Part of a small language model's weights.
Size: 22 layers, width 128, 2 heads of 64 (1 for keys and values), MLP 320 SwiGLU, vocabulary 1024, 4.05M parameters.
Architecture: RMSNorm before each block, no biases in attention or MLP, untied embeddings.
Training: a variant of SOAP for these matrices, 2169 steps.
Each number is 50 + 12 x the weight over its row's rms, rounded and kept within 0 to 99. Layers, rows and columns count from 0. The size before them is the row's rms in percent of the matrix's.

# o: layer 16 attention output (transposed), 128x128, rms 0.197, rows 42-59,106-123, columns 0-127
# v: layer 16 attention value, 64x128, rms 0.218, rows 43-60, columns 0-127
o42 117:58 65 46 76 27 45 53 59 47 38 52 41 47 49 55 37 47 53 66 55 69 44 58 45 64 44 38 60 35 52 64 65 52 50 57 38 36 45 33 49 45 62 51 48 51 52 68 58 35 58 20 82 51 56 55 43 70 57 60 63 29 55 65 51 36 67 42 66 28 64 61 45 42 37 39 54 47 40 26 76 46 59 43 35 74 40 37 37 52 73 42 65 59 58 45 39 61 70 59 47 52 53 41 52 68 38 49 39 39 51 46 38 50 66 51 38 54 70 46 40 50 31 50 53 36 62 64 66
o106 080:60 24 67 41 62 63 63 51 46 48 57 47 66 62 64 56 41 38 47 61 45 54 69 33 65 67 59 26 42 62 56 43 49 45 42 44 62 70 47 45 57 46 50 53 52 42 44 41 64 41 54 53 23 46 60 51 42 46 27 65 54 23 54 38 76 45 47 41 53 60 62 56 64 61 50 30 52 70 58 36 47 45 55 57 43 51 49 57 48 52 35 50 44 44 44 65 49 51 48 32 37 60 43 36 48 40 56 82 65 66 61 47 36 35 43 48 53 20 68 42 22 46 62 52 56 23 47 32
v43 100:44 55 59 53 61 65 60 20 50 38 32 44 52 48 55 59 40 65 51 46 48 39 49 40 68 55 57 52 56 51 47 56 51 23 50 36 50 25 51 34 54 59 52 54 80 51 64 38 42 49 58 38 43 58 56 69 50 54 52 45 48 59 60 46 58 68 43 56 57 53 67 47 58 72 21 59 39 53 61 61 22 38 58 29 56 55 19 53 50 38 39 34 62 65 46 49 72 69 48 48 30 42 45 39 37 59 70 41 36 46 64 28 46 45 54 78 33 43 54 53 40 54 53 48 38 71 42 49
o43 119:43 54 36 66 38 55 37 38 62 46 57 39 73 53 32 55 54 39 39 45 54 51 37 51 56 53 47 57 55 63 59 55 41 55 78 33 66 43 38 48 28 58 62 65 50 35 62 46 32 44 63 70 36 50 57 40 50 63 47 45 43 39 55 53 54 34 58 55 46 60 25 32 46 42 59 44 50 80 55 46 63 78 28 31 49 47 41 55 45 50 56 72 51 63 47 66 41 52 48 52 23 45 52 62 27 36 41 44 55 57 57 58 41 75 69 46 60 83 64 66 59 52 71 52 51 50 52 46
o107 081:43 48 45 53 45 55 35 45 50 62 57 55 56 54 41 55 65 43 63 39 38 29 50 48 56 57 40 62 47 40 65 38 45 47 38 53 55 51 28 35 51 42 44 65 77 54 40 52 57 52 51 47 56 66 53 40 59 38 52 36 42 63 58 69 60 41 33 49 33 66 85 81 44 61 53 54 62 45 51 36 42 42 44 52 52 55 75 62 63 61 47 45 58 69 60 40 64 44 55 40 70 61 62 36 66 48 47 46 42 53 15 49 33 50 45 38 50 36 55 51 61 30 32 90 53 40 68 42
v44 104:25 45 48 59 49 43 47 69 28 58 23 67 49 45 56 53 58 53 56 41 45 34 55 46 58 46 44 36 49 37 47 54 48 51 48 41 42 51 34 43 41 43 39 57 54 39 39 46 42 60 82 75 34 19 44 45 41 41 41 41 45 50 39 37 36 53 45 52 58 47 62 41 51 52 26 51 54 27 61 36 23 62 58 31 54 43 61 67 51 73 61 48 44 49 52 41 37 45 57 73 90 56 28 47 36 56 30 44 50 48 56 52 66 58 54 57 46 54 60 41 63 67 59 63 66 39 54 55
o44 129:41 47 40 41 64 26 47 58 47 46 54 39 47 28 45 68 46 37 48 45 55 56 39 61 55 35 39 54 36 70 61 49 61 32 73 55 33 42 51 67 41 54 59 59 61 48 47 61 45 56 30 31 61 69 46 81 45 44 45 48 38 26 40 31 54 18 26 42 38 43 65 50 49 46 61 30 44 33 48 47 33 41 61 80 47 35 65 36 41 31 75 58 65 38 45 65 46 64 49 55 33 57 57 37 52 57 64 56 44 39 41 59 51 46 39 56 39 51 42 55 51 52 66 53 44 46 53 37
o108 073:53 67 39 57 50 50 56 48 68 65 49 58 51 46 36 50 66 39 19 61 29 34 51 38 42 52 58 46 60 55 54 42 49 48 38 41 51 45 62 44 65 59 69 37 47 70 52 48 46 59 41 71 73 38 73 47 62 43 41 41 54 54 54 66 40 60 53 57 64 55 42 82 49 36 51 63 43 85 45 59 57 50 41 11 48 80 40 44 54 42 34 39 52 73 57 53 45 50 75 45 54 58 42 42 33 45 43 34 66 36 54 54 30 64 56 49 61 44 53 44 45 49 52 45 51 56 66 48
v45 100:63 43 67 55 30 52 62 34 40 58 37 46 65 19 64 61 45 48 52 44 54 43 48 51 52 42 32 67 49 43 57 26 48 50 60 47 61 49 65 66 39 25 63 35 42 77 59 52 43 42 48 74 37 42 59 63 36 53 70 44 58 48 46 56 41 63 27 56 48 53 52 44 28 56 71 48 43 44 45 47 60 49 24 38 32 36 57 50 63 47 42 46 56 27 27 56 45 64 26 50 56 52 63 44 57 55 56 35 64 66 65 36 47 44 54 49 35 51 60 44 37 65 43 35 43 48 34 28
o45 112:70 52 48 50 62 45 28 49 36 48 59 44 55 72 52 65 23 53 47 35 48 40 41 43 48 64 33 70 38 57 55 71 48 35 44 26 52 51 63 42 58 57 32 40 72 50 38 65 46 43 56 44 51 56 45 47 68 42 58 55 62 37 57 49 42 76 35 73 56 54 43 48 69 22 37 69 85 43 55 53 33 43 63 33 64 63 48 44 41 41 40 64 64 43 48 77 64 27 58 48 45 38 33 60 53 54 43 46 43 52 47 40 49 54 34 43 38 55 66 47 47 38 66 54 48 39 52 45
o109 080:38 59 64 52 44 50 19 37 68 38 41 69 31 45 26 31 52 39 72 49 61 50 40 54 39 31 68 54 55 73 41 42 70 54 63 51 46 51 37 71 62 62 36 53 29 53 53 48 58 54 67 64 66 47 47 57 49 73 46 42 60 60 52 51 52 63 38 57 49 35 71 75 51 50 56 55 40 51 49 54 51 57 58 62 45 35 54 45 64 54 44 32 37 71 48 37 57 51 62 76 43 59 35 55 48 54 55 38 51 64 44 56 31 58 70 55 46 27 34 58 31 58 43 41 61 52 46 74
v46 097:53 36 49 38 54 55 43 48 56 75 48 69 71 62 55 53 29 44 38 47 41 70 59 45 62 58 21 62 60 41 51 57 62 59 43 64 73 41 17 32 53 46 57 75 65 87 50 54 58 37 34 53 51 40 73 46 46 46 46 61 52 70 50 46 57 60 43 38 39 44 49 54 48 41 52 64 33 36 32 32 43 41 51 48 49 47 56 66 55 63 59 39 45 22 36 36 52 29 54 61 64 54 64 46 47 41 33 34 47 51 44 66 47 60 46 49 60 43 57 54 64 40 50 45 35 64 48 35
o46 111:61 56 62 63 73 67 47 65 53 26 46 68 35 62 53 68 45 54 52 37 63 58 44 53 66 32 47 57 32 59 52 52 68 67 41 51 41 42 40 53 34 37 38 36 42 79 53 50 27 55 29 43 43 49 47 59 75 48 72 42 34 46 49 58 40 50 46 54 63 36 32 25 45 61 53 50 64 44 93 67 30 47 38 51 56 69 64 54 48 38 65 60 57 34 36 59 38 56 51 41 53 47 57 39 61 54 49 59 48 57 46 51 53 65 36 62 56 68 59 65 57 51 40 49 51 54 50 56
o110 082:62 45 66 55 55 33 40 25 37 60 28 52 60 43 45 51 59 52 71 73 69 42 51 36 30 53 47 68 80 56 45 60 40 61 46 57 41 57 54 69 20 48 35 56 36 36 44 59 53 43 52 62 60 42 54 52 38 54 42 31 51 60 43 40 30 53 59 32 48 48 53 62 35 55 40 38 46 34 34 54 73 51 38 41 27 35 54 59 51 57 36 38 61 57 47 47 56 62 28 58 25 45 39 47 54 59 60 59 38 48 62 35 49 32 45 65 52 61 30 56 52 57 68 65 40 27 50 44
v47 102:49 38 77 45 34 29 46 40 48 47 71 59 57 58 32 36 62 55 58 49 28 58 62 44 37 57 36 53 59 51 69 43 48 42 60 69 61 30 52 53 51 49 30 43 59 63 52 57 28 49 47 35 72 47 59 41 48 59 57 51 75 59 66 34 25 41 67 42 43 54 59 48 64 62 61 53 45 46 74 32 46 49 35 33 45 50 48 67 61 59 29 47 46 65 66 55 35 60 58 30 54 43 44 31 48 33 49 72 49 57 54 59 31 54 41 54 34 72 56 36 47 54 29 55 63 58 53 42
o47 120:51 68 42 37 41 57 52 46 31 56 44 34 68 43 44 50 55 49 03 62 70 48 50 54 45 48 54 58 37 39 32 37 61 42 44 45 47 53 74 47 45 53 54 20 45 46 43 58 56 07 48 45 31 46 46 65 49 38 67 29 35 49 34 53 46 49 51 45 63 46 74 39 55 44 59 49 57 60 37 57 43 43 53 25 56 60 47 53 51 60 59 53 50 73 57 47 57 57 48 39 57 61 35 36 48 51 47 60 20 54 50 50 59 50 68 34 63 76 55 51 60 31 47 39 57 46 46 52
o111 079:60 55 43 49 58 69 43 44 66 50 30 45 63 65 38 62 53 64 70 37 46 54 15 53 49 68 54 63 51 59 45 48 64 59 37 45 45 55 55 43 46 59 68 54 04 59 41 46 55 74 40 38 34 59 59 46 42 58 54 65 36 44 55 60 38 59 58 59 51 43 46 57 50 47 45 61 55 42 53 64 71 65 66 54 65 53 52 47 63 48 42 52 42 50 68 53 79 46 37 54 39 54 78 58 45 63 56 28 57 52 71 53 66 45 32 59 41 36 51 64 39 64 57 70 42 67 58 43
v48 106:50 40 42 73 43 56 45 44 38 56 52 57 55 26 58 61 71 59 56 38 58 57 32 33 34 66 54 54 39 26 45 51 61 50 45 55 65 57 57 62 43 70 59 44 53 59 49 38 46 61 62 23 63 61 48 48 60 51 62 71 66 46 71 36 72 64 69 52 66 36 41 38 39 43 46 27 41 55 58 64 60 71 57 67 48 53 40 44 62 53 44 60 41 65 53 61 70 43 30 46 49 52 51 62 60 26 46 57 56 63 38 52 74 71 48 63 55 60 65 44 59 47 76 42 59 71 45 39
o48 125:61 47 51 77 63 44 40 51 40 51 72 39 40 47 31 42 45 56 39 67 41 37 57 52 63 36 42 39 31 39 63 47 29 58 41 55 68 42 50 41 61 54 39 70 38 62 51 62 54 59 38 57 43 52 51 58 47 51 26 61 30 45 53 78 50 57 46 58 70 49 70 43 35 42 55 44 65 55 61 48 41 50 46 46 77 84 35 64 49 66 56 31 29 64 35 25 52 46 56 42 45 48 53 34 43 50 30 34 51 47 58 61 41 46 65 26 52 44 31 58 55 57 37 50 49 46 38 63
o112 079:37 83 65 41 50 46 52 57 66 30 39 44 58 39 58 56 44 41 50 35 58 75 54 65 41 46 51 40 56 54 46 74 55 52 81 54 53 57 49 52 63 47 44 54 82 52 22 64 46 52 37 50 73 51 57 67 54 54 60 54 55 55 59 49 53 49 45 48 46 72 37 52 43 54 56 55 43 47 51 33 39 34 58 51 58 62 46 47 47 37 74 55 62 36 59 54 80 45 53 57 44 58 47 55 25 53 59 64 54 40 37 34 44 38 40 68 56 66 61 58 27 26 54 56 50 75 62 35
v49 098:37 50 35 38 39 57 36 66 38 56 61 53 61 48 79 30 54 54 50 67 31 60 44 43 34 28 55 51 45 62 38 54 42 34 45 55 47 36 60 34 59 35 55 64 56 64 37 35 36 43 68 50 29 44 33 51 34 54 41 40 49 47 66 59 54 49 69 53 39 18 69 59 45 65 63 72 53 58 60 59 58 42 26 61 35 55 39 52 37 66 54 50 58 51 68 54 46 51 55 47 59 45 33 62 44 43 45 35 65 71 49 66 38 47 40 49 42 59 40 45 59 32 39 49 54 61 63 82
o49 113:48 36 57 38 56 64 57 30 76 63 54 62 54 33 33 43 57 46 35 65 55 58 36 37 68 39 49 18 57 63 46 34 63 52 65 54 49 65 52 45 42 51 63 44 71 42 40 45 40 47 36 66 55 51 67 59 56 38 79 37 61 29 62 60 40 48 33 54 63 63 32 42 48 34 53 39 29 47 52 47 52 54 67 67 37 55 42 63 56 38 55 20 39 64 50 34 54 46 48 34 63 42 34 50 64 38 39 71 48 54 37 51 59 40 61 38 39 53 47 49 35 57 62 57 67 66 43 44
o113 085:80 73 42 53 43 51 45 62 36 51 61 61 56 54 52 84 51 45 60 40 48 44 75 59 38 62 57 44 48 20 55 35 57 39 50 64 48 39 69 62 47 77 36 78 36 32 37 63 52 52 57 30 63 41 44 41 38 52 52 45 56 54 44 60 43 77 38 47 47 64 25 57 54 59 33 64 51 63 45 53 49 37 58 56 48 44 58 45 46 39 54 57 52 43 44 53 69 64 44 57 71 50 45 72 61 57 68 56 35 62 60 60 60 29 45 33 57 37 65 61 61 43 49 49 42 49 52 60
v50 101:55 47 64 51 37 49 37 53 45 36 62 46 46 49 33 67 57 57 30 51 28 35 38 48 45 63 45 69 62 44 45 54 50 58 58 82 42 32 50 30 47 43 31 46 52 57 45 32 45 74 24 63 56 69 40 46 55 51 39 54 48 66 37 35 53 28 47 32 48 48 36 48 61 39 57 43 43 39 57 46 39 68 59 27 53 68 68 53 44 53 50 39 54 67 23 48 64 45 28 59 42 69 68 62 64 38 56 47 66 60 73 41 67 40 58 48 33 53 46 72 51 55 49 59 49 47 66 46
o50 114:79 57 60 53 21 52 40 55 32 33 48 59 45 41 64 48 49 39 46 56 39 53 34 71 50 47 42 61 46 49 58 62 42 57 49 34 35 45 49 61 70 63 40 55 13 36 45 51 55 46 60 45 44 48 70 49 30 73 71 33 54 49 68 41 35 71 58 69 43 33 66 52 29 61 52 68 54 43 52 51 48 59 65 73 41 68 23 53 56 72 54 46 52 30 75 43 45 59 38 56 59 65 63 44 33 52 45 37 48 60 65 44 48 52 50 52 55 51 50 50 40 49 57 47 60 59 42 50
o114 084:42 66 40 44 62 56 45 31 58 55 39 58 62 58 19 52 53 50 59 44 54 49 32 32 44 46 51 35 54 62 71 25 49 41 19 68 64 61 60 53 38 54 61 28 53 59 42 58 46 61 36 40 58 39 65 50 34 27 45 64 44 49 63 54 41 60 50 54 65 38 42 64 45 25 48 48 62 41 44 58 44 51 58 59 51 83 62 64 42 35 40 52 40 77 33 59 63 52 59 55 45 30 48 49 53 44 55 47 46 30 44 62 56 71 38 45 63 44 31 46 52 46 54 71 58 58 71 41
v51 103:28 55 26 52 35 56 66 62 59 42 48 52 45 46 54 42 61 40 48 60 40 58 54 47 67 80 55 39 56 62 48 44 37 19 36 61 36 34 27 59 65 42 54 44 44 43 43 51 43 64 64 35 69 51 54 43 65 52 63 34 52 66 51 56 39 68 66 28 61 37 40 64 49 48 50 49 56 47 63 42 50 57 36 51 48 45 32 54 26 47 61 38 56 57 43 50 50 64 33 51 55 42 61 63 60 44 30 49 50 54 58 59 69 49 62 52 59 53 64 26 73 73 20 43 39 64 33 49
o51 109:54 44 36 51 55 64 59 32 62 47 77 48 44 62 51 25 57 41 47 60 65 53 62 51 54 26 52 61 50 42 51 51 70 40 26 52 51 66 52 64 37 79 31 60 45 48 49 64 65 38 38 27 68 61 54 54 45 57 24 60 56 44 41 50 46 53 58 56 55 55 50 16 53 68 63 37 48 41 36 58 55 57 53 56 42 54 43 41 79 47 57 34 58 62 65 57 51 61 66 46 55 49 45 35 49 49 49 72 65 42 58 48 35 45 59 38 23 57 45 75 47 38 65 42 41 51 70 50
o115 087:28 55 53 40 67 46 34 49 51 69 35 50 70 58 44 52 53 54 63 52 41 54 41 41 46 49 47 38 58 35 38 52 38 61 46 60 53 57 72 49 25 48 54 48 71 42 30 62 72 29 91 57 45 42 57 35 47 38 41 35 41 46 48 50 67 46 31 55 58 47 54 41 66 45 58 53 49 82 56 38 47 41 56 34 63 61 44 82 44 44 28 57 69 52 55 33 66 44 55 59 39 36 55 48 47 71 42 48 52 58 25 46 68 61 51 46 59 61 41 45 62 43 53 53 50 40 45 66
v52 094:41 45 54 48 39 47 41 39 75 29 63 52 63 52 66 59 30 58 79 55 38 55 39 44 55 48 57 39 67 52 45 59 51 59 69 52 57 58 36 33 34 24 54 49 32 24 79 54 52 78 56 56 55 52 61 42 64 20 55 41 44 49 47 46 52 38 55 59 56 50 67 54 48 60 39 53 44 45 37 61 35 47 58 49 53 47 49 50 43 46 65 64 35 65 29 47 37 53 56 61 60 48 59 30 50 60 40 41 49 65 66 53 60 71 49 61 43 53 51 27 40 54 63 54 39 73 82 48
o52 102:70 40 64 31 50 28 62 60 56 70 45 51 49 49 50 47 41 27 66 29 55 69 69 43 63 56 47 56 48 54 38 53 46 43 55 34 38 38 55 48 37 53 65 42 46 35 47 49 79 55 39 60 51 50 40 43 36 67 42 56 50 64 38 50 48 51 39 41 47 66 57 55 59 46 66 54 40 41 71 43 71 61 53 60 51 48 67 57 45 70 45 62 57 26 72 49 47 35 52 75 27 60 56 69 33 47 66 64 32 53 37 42 27 36 80 59 68 60 39 49 57 42 49 50 44 42 45 63
o116 091:60 73 56 57 51 44 22 57 32 46 44 37 37 25 31 58 51 64 56 47 65 59 34 53 63 64 47 40 75 42 55 46 53 38 30 41 44 73 73 37 56 46 20 67 73 53 63 68 35 43 42 43 58 59 53 59 57 36 46 42 41 43 52 43 56 54 39 34 42 42 39 50 44 46 52 50 52 57 71 39 40 51 51 56 73 55 40 50 35 51 57 52 47 59 52 54 69 67 48 42 31 64 48 34 88 42 42 44 30 60 53 59 60 37 46 56 58 44 41 72 47 46 64 51 50 52 44 34
v53 105:58 52 85 29 47 54 40 62 27 25 61 46 50 63 54 69 40 27 48 58 55 49 60 61 67 47 39 62 53 42 64 39 47 56 54 63 26 45 50 43 61 39 58 28 60 42 53 39 55 27 56 57 65 49 35 26 44 64 49 44 48 55 34 26 45 54 34 43 43 49 59 41 51 51 49 54 45 50 64 30 63 60 57 41 55 58 53 27 49 51 57 53 59 59 46 58 54 69 44 60 51 52 42 56 34 34 36 65 69 64 53 60 48 51 45 61 72 70 85 36 56 55 42 54 51 69 36 55
o53 121:62 67 49 28 55 71 58 61 51 67 72 70 56 43 61 65 45 52 43 38 55 46 51 44 58 62 56 61 49 54 38 64 67 51 70 64 54 60 22 51 54 70 42 25 20 59 55 35 59 46 35 35 55 55 47 45 61 76 41 49 50 14 52 39 54 57 37 50 41 56 51 62 49 50 58 55 73 57 54 42 32 64 54 51 71 59 46 62 64 58 36 54 49 49 43 49 59 40 34 43 49 38 39 57 41 60 33 69 44 59 80 59 50 57 42 31 36 42 41 37 63 46 50 49 42 55 59 39
o117 075:51 19 36 51 37 42 34 52 85 42 38 27 43 44 54 43 51 47 44 63 59 50 35 39 45 58 57 57 39 35 64 54 41 45 33 45 54 32 64 44 47 66 57 54 36 54 53 56 40 42 37 45 42 68 42 48 49 65 37 42 80 40 46 62 57 40 55 55 67 37 30 28 49 66 67 58 57 67 48 45 50 62 65 60 42 56 45 40 48 65 60 41 40 48 55 67 52 56 82 45 68 61 62 60 40 36 49 52 33 68 33 39 29 51 67 50 57 34 41 52 38 66 51 38 39 35 61 57
v54 100:39 57 38 63 30 15 44 54 50 34 65 52 51 48 61 43 45 51 59 50 28 60 60 37 49 35 44 58 32 37 41 56 27 51 46 65 75 54 49 62 26 25 67 67 61 46 61 51 68 41 34 24 50 45 59 42 38 76 30 45 36 50 59 52 72 65 61 64 40 53 35 59 60 58 46 46 62 51 49 63 50 43 47 46 50 62 56 50 71 46 68 59 54 50 43 64 49 42 47 51 49 70 47 47 34 43 27 68 50 43 35 54 57 51 61 43 60 73 56 41 34 56 57 44 55 36 41 63
o54 121:68 31 71 32 53 55 55 53 41 48 61 58 52 51 35 51 41 57 33 48 72 59 37 28 56 17 31 34 55 62 35 53 62 69 48 63 58 27 49 65 64 61 54 43 51 66 62 47 65 63 50 47 71 20 34 67 58 56 36 60 73 71 48 59 47 60 57 37 35 50 39 58 63 49 45 46 40 45 60 62 52 39 54 55 64 56 54 58 67 46 48 58 42 63 50 39 36 59 55 47 69 50 33 75 40 46 50 42 52 30 38 58 60 43 52 56 46 61 21 44 46 43 45 57 52 61 37 48
o118 070:50 55 58 61 55 69 59 30 70 65 52 37 59 44 47 43 60 44 61 58 45 42 50 50 43 73 66 57 54 50 77 57 59 49 60 48 40 37 52 46 62 48 38 49 59 80 67 38 49 35 46 57 65 50 40 45 45 40 58 28 37 61 44 80 58 33 56 64 55 57 63 57 59 28 61 30 32 41 44 40 49 68 50 64 52 52 35 39 45 35 86 48 47 44 66 50 47 28 52 63 64 40 58 50 53 47 69 38 72 48 53 51 43 41 66 38 69 40 72 47 58 35 39 59 49 53 58 37
v55 104:38 59 31 58 60 68 54 48 51 63 49 37 42 37 50 39 43 44 58 35 26 52 53 68 67 39 66 28 34 45 60 31 45 38 44 47 38 51 53 56 55 51 64 38 53 55 22 39 54 54 58 61 62 41 60 46 57 59 49 56 35 37 27 43 45 73 30 60 47 61 60 46 42 49 49 61 30 21 40 29 59 41 39 42 53 47 55 40 37 51 44 51 50 63 41 35 48 43 47 47 46 37 50 41 25 65 54 67 61 49 42 37 52 37 71 68 35 45 36 19 52 41 44 43 69 30 61 68
o55 119:52 44 23 32 57 46 59 59 63 33 66 46 54 31 56 66 47 43 61 37 36 42 41 59 54 42 38 59 60 31 62 40 54 45 62 60 48 44 55 48 48 48 41 50 50 48 47 51 56 49 51 61 48 72 58 65 60 55 27 40 42 57 56 10 44 63 50 38 32 53 43 67 65 46 41 42 62 44 49 31 42 62 47 32 44 54 62 57 64 31 73 16 63 65 56 61 31 41 34 33 56 66 46 52 65 58 56 66 52 41 33 49 50 50 22 52 55 57 77 48 44 51 55 62 64 47 44 33
o119 090:47 59 52 72 33 58 56 47 35 30 40 74 51 49 79 46 46 52 48 51 75 37 67 58 45 76 38 38 76 50 74 54 45 68 37 42 36 71 50 52 58 52 20 74 59 62 70 53 60 43 58 54 54 60 38 57 50 46 41 44 20 58 50 68 66 23 49 48 55 34 72 43 54 52 52 54 50 68 53 57 53 43 43 56 57 54 50 42 57 46 59 60 42 38 54 38 61 56 63 38 62 45 61 50 28 44 52 54 48 61 55 40 47 36 52 36 25 34 47 64 44 49 50 44 62 56 36 52
v56 098:45 56 47 51 57 41 52 44 58 29 48 48 41 62 35 60 64 42 50 50 50 35 31 62 55 41 39 48 37 50 36 36 69 61 58 47 54 36 33 31 19 56 56 52 71 52 55 24 47 41 42 38 55 64 29 43 37 36 35 66 37 81 43 54 42 53 54 50 60 30 30 53 54 57 38 36 39 72 31 32 39 60 36 57 59 43 53 51 51 61 49 38 37 51 43 63 42 49 63 70 52 55 42 56 30 42 71 53 39 49 36 74 61 50 74 52 37 40 37 66 48 49 52 34 43 67 55 67
o56 114:52 78 55 55 41 46 32 37 29 46 49 44 58 54 71 50 63 70 32 42 39 72 60 46 56 67 37 44 74 65 69 53 47 68 47 55 63 48 54 41 54 46 47 47 36 44 74 46 50 47 58 69 64 33 69 74 50 54 39 38 44 32 44 32 34 36 46 34 59 51 51 32 48 42 43 61 37 42 65 40 59 49 43 76 45 67 34 54 44 60 56 46 47 51 61 53 60 57 71 53 61 44 70 35 49 47 38 54 59 46 47 40 62 40 48 66 48 67 22 39 48 38 50 65 49 34 74 51
o120 077:28 46 59 36 43 55 56 30 44 52 48 34 58 44 37 58 49 37 57 65 55 37 59 53 62 46 46 50 43 31 37 53 52 40 52 38 29 62 26 62 50 48 57 71 47 53 40 45 20 60 50 35 49 80 51 52 62 66 36 46 47 52 41 49 60 56 70 56 29 69 46 60 43 55 39 65 47 46 59 52 46 59 45 57 35 40 56 50 68 28 75 59 66 56 44 64 49 60 42 43 22 49 45 74 58 54 55 33 61 57 37 31 63 64 65 32 45 45 55 73 26 58 60 42 47 52 32 54
v57 096:78 45 50 74 34 38 33 61 51 50 56 67 29 48 44 39 73 41 44 52 53 34 47 41 38 60 54 41 64 53 31 38 36 59 42 59 68 47 49 57 46 58 71 58 62 47 59 48 45 57 62 38 76 51 37 41 48 42 59 35 74 38 49 45 65 38 52 62 55 58 44 44 55 58 67 43 29 52 49 69 38 36 58 44 47 34 55 61 42 60 53 50 55 81 39 31 51 54 62 59 59 57 72 49 61 41 60 52 51 57 46 41 18 26 34 55 51 53 42 59 63 26 46 28 36 54 50 46
o57 119:63 29 44 64 57 66 21 60 37 69 38 47 62 67 34 71 70 62 53 64 67 60 60 45 62 51 48 31 50 59 61 39 43 61 38 44 31 35 58 36 72 40 42 68 42 58 37 50 76 41 44 34 39 43 59 32 34 69 39 50 37 39 62 63 56 37 56 43 48 46 38 58 34 60 61 63 45 43 52 66 46 55 64 57 46 56 53 49 57 26 55 42 49 76 61 55 53 49 62 54 64 48 51 44 51 71 73 51 47 48 76 47 52 42 66 68 51 45 64 68 55 46 51 59 55 58 40 55
o121 071:33 55 48 76 48 30 61 48 56 34 47 50 46 55 57 43 35 43 41 39 65 56 41 56 45 63 46 60 38 57 58 50 81 41 49 62 56 38 50 37 32 69 41 46 41 49 77 50 34 63 42 50 55 59 71 50 57 60 55 44 45 38 55 30 46 65 37 45 50 70 60 44 61 46 46 45 35 54 41 34 59 64 36 45 44 34 50 38 49 69 31 51 69 50 46 57 46 36 43 71 39 44 44 29 41 42 49 48 34 58 15 51 53 64 60 41 57 33 57 35 17 63 38 23 49 49 52 46
v58 099:33 53 46 51 49 33 37 25 47 61 60 50 38 61 41 43 45 43 52 43 56 48 54 63 48 66 47 55 43 50 37 43 32 57 57 39 62 41 50 47 60 71 61 28 28 45 56 62 37 57 70 63 52 39 70 56 53 57 32 76 80 61 39 55 24 41 57 16 46 29 42 57 42 42 45 42 35 50 42 39 57 55 52 37 44 53 45 39 66 53 31 55 53 58 73 50 58 59 52 29 52 51 57 50 29 49 51 48 53 88 47 40 65 58 45 64 34 53 25 49 63 58 51 38 44 43 51 48
o58 121:48 63 30 64 42 55 45 48 44 62 46 27 34 47 52 42 36 34 60 61 63 59 68 36 75 56 61 49 59 59 29 28 43 36 39 66 42 66 48 51 56 42 43 66 48 35 33 50 53 51 67 28 35 67 25 51 42 47 47 39 44 59 61 38 43 44 48 38 46 38 71 50 52 45 54 65 70 46 47 54 51 44 30 37 52 55 46 49 49 40 47 44 51 45 46 50 67 46 48 31 39 44 52 47 66 39 64 53 41 33 50 47 34 83 44 34 48 75 54 35 48 59 31 61 62 28 71 28
o122 082:57 59 49 37 67 66 64 43 43 57 39 33 66 47 44 39 64 46 63 45 62 44 39 78 31 41 41 34 47 19 58 46 58 45 48 50 67 44 62 54 57 57 59 48 51 53 62 53 47 49 51 60 67 34 58 49 19 70 54 40 65 53 56 59 58 54 78 43 58 64 25 44 64 47 44 53 51 44 33 61 56 48 71 76 48 37 59 37 56 53 44 61 47 59 51 47 43 50 36 70 53 58 56 55 63 51 58 56 57 34 32 27 57 30 65 54 49 41 64 54 22 25 57 57 28 49 42 54
v59 098:39 61 33 22 46 37 46 59 60 76 28 54 51 34 59 63 38 45 59 44 57 57 37 76 53 45 50 62 29 29 53 56 28 44 62 39 46 42 52 62 32 66 35 58 49 52 64 42 71 54 46 53 48 52 41 31 48 72 69 31 42 63 56 59 77 55 61 40 60 49 49 63 64 53 58 45 46 46 48 55 37 71 18 42 27 45 56 53 39 36 37 57 38 52 57 34 36 58 51 40 52 47 40 45 56 65 48 52 60 37 63 58 48 52 50 62 63 48 68 62 57 26 34 58 61 49 43 42
o59 111:55 49 54 71 37 52 52 42 65 49 51 51 44 62 60 22 38 60 38 60 57 42 50 59 23 51 63 27 68 64 54 62 58 50 64 46 50 52 40 67 41 60 28 51 44 76 52 41 60 36 69 56 65 50 61 43 62 39 32 52 23 56 40 59 37 47 53 56 40 54 41 51 66 42 71 41 47 52 65 52 25 59 56 41 63 48 74 30 63 38 49 37 54 45 49 49 51 49 57 42 55 37 43 52 25 26 59 39 26 50 55 33 44 32 47 67 45 45 59 53 30 39 47 43 43 48 73 65
o123 088:38 52 59 53 53 51 68 80 49 36 52 58 46 47 52 62 41 45 32 28 35 39 42 63 29 41 50 58 45 55 70 31 46 42 18 56 40 42 52 51 74 57 35 41 54 47 36 43 54 70 37 52 55 64 60 60 37 47 47 52 45 31 43 60 24 64 60 39 50 40 39 56 31 47 44 41 65 67 48 45 53 43 54 38 37 59 26 59 53 79 39 44 46 37 46 40 55 55 34 39 52 53 47 65 65 60 46 42 68 54 67 44 51 45 47 55 58 35 48 43 70 40 59 41 45 64 36 14
v60 103:59 43 46 37 66 55 47 45 36 43 34 40 44 42 45 33 50 65 31 35 59 50 54 46 50 64 69 40 37 31 52 56 50 59 61 47 53 42 61 27 53 38 48 32 45 38 53 64 36 60 42 46 49 34 44 53 62 33 37 50 55 65 44 32 40 17 61 39 42 45 49 32 46 43 38 53 43 35 56 49 63 38 58 54 49 82 66 39 73 72 47 50 40 55 14 48 28 44 57 62 51 67 47 41 71 43 60 40 47 63 47 60 47 48 49 43 55 25 39 46 55 34 54 54 23 63 43 37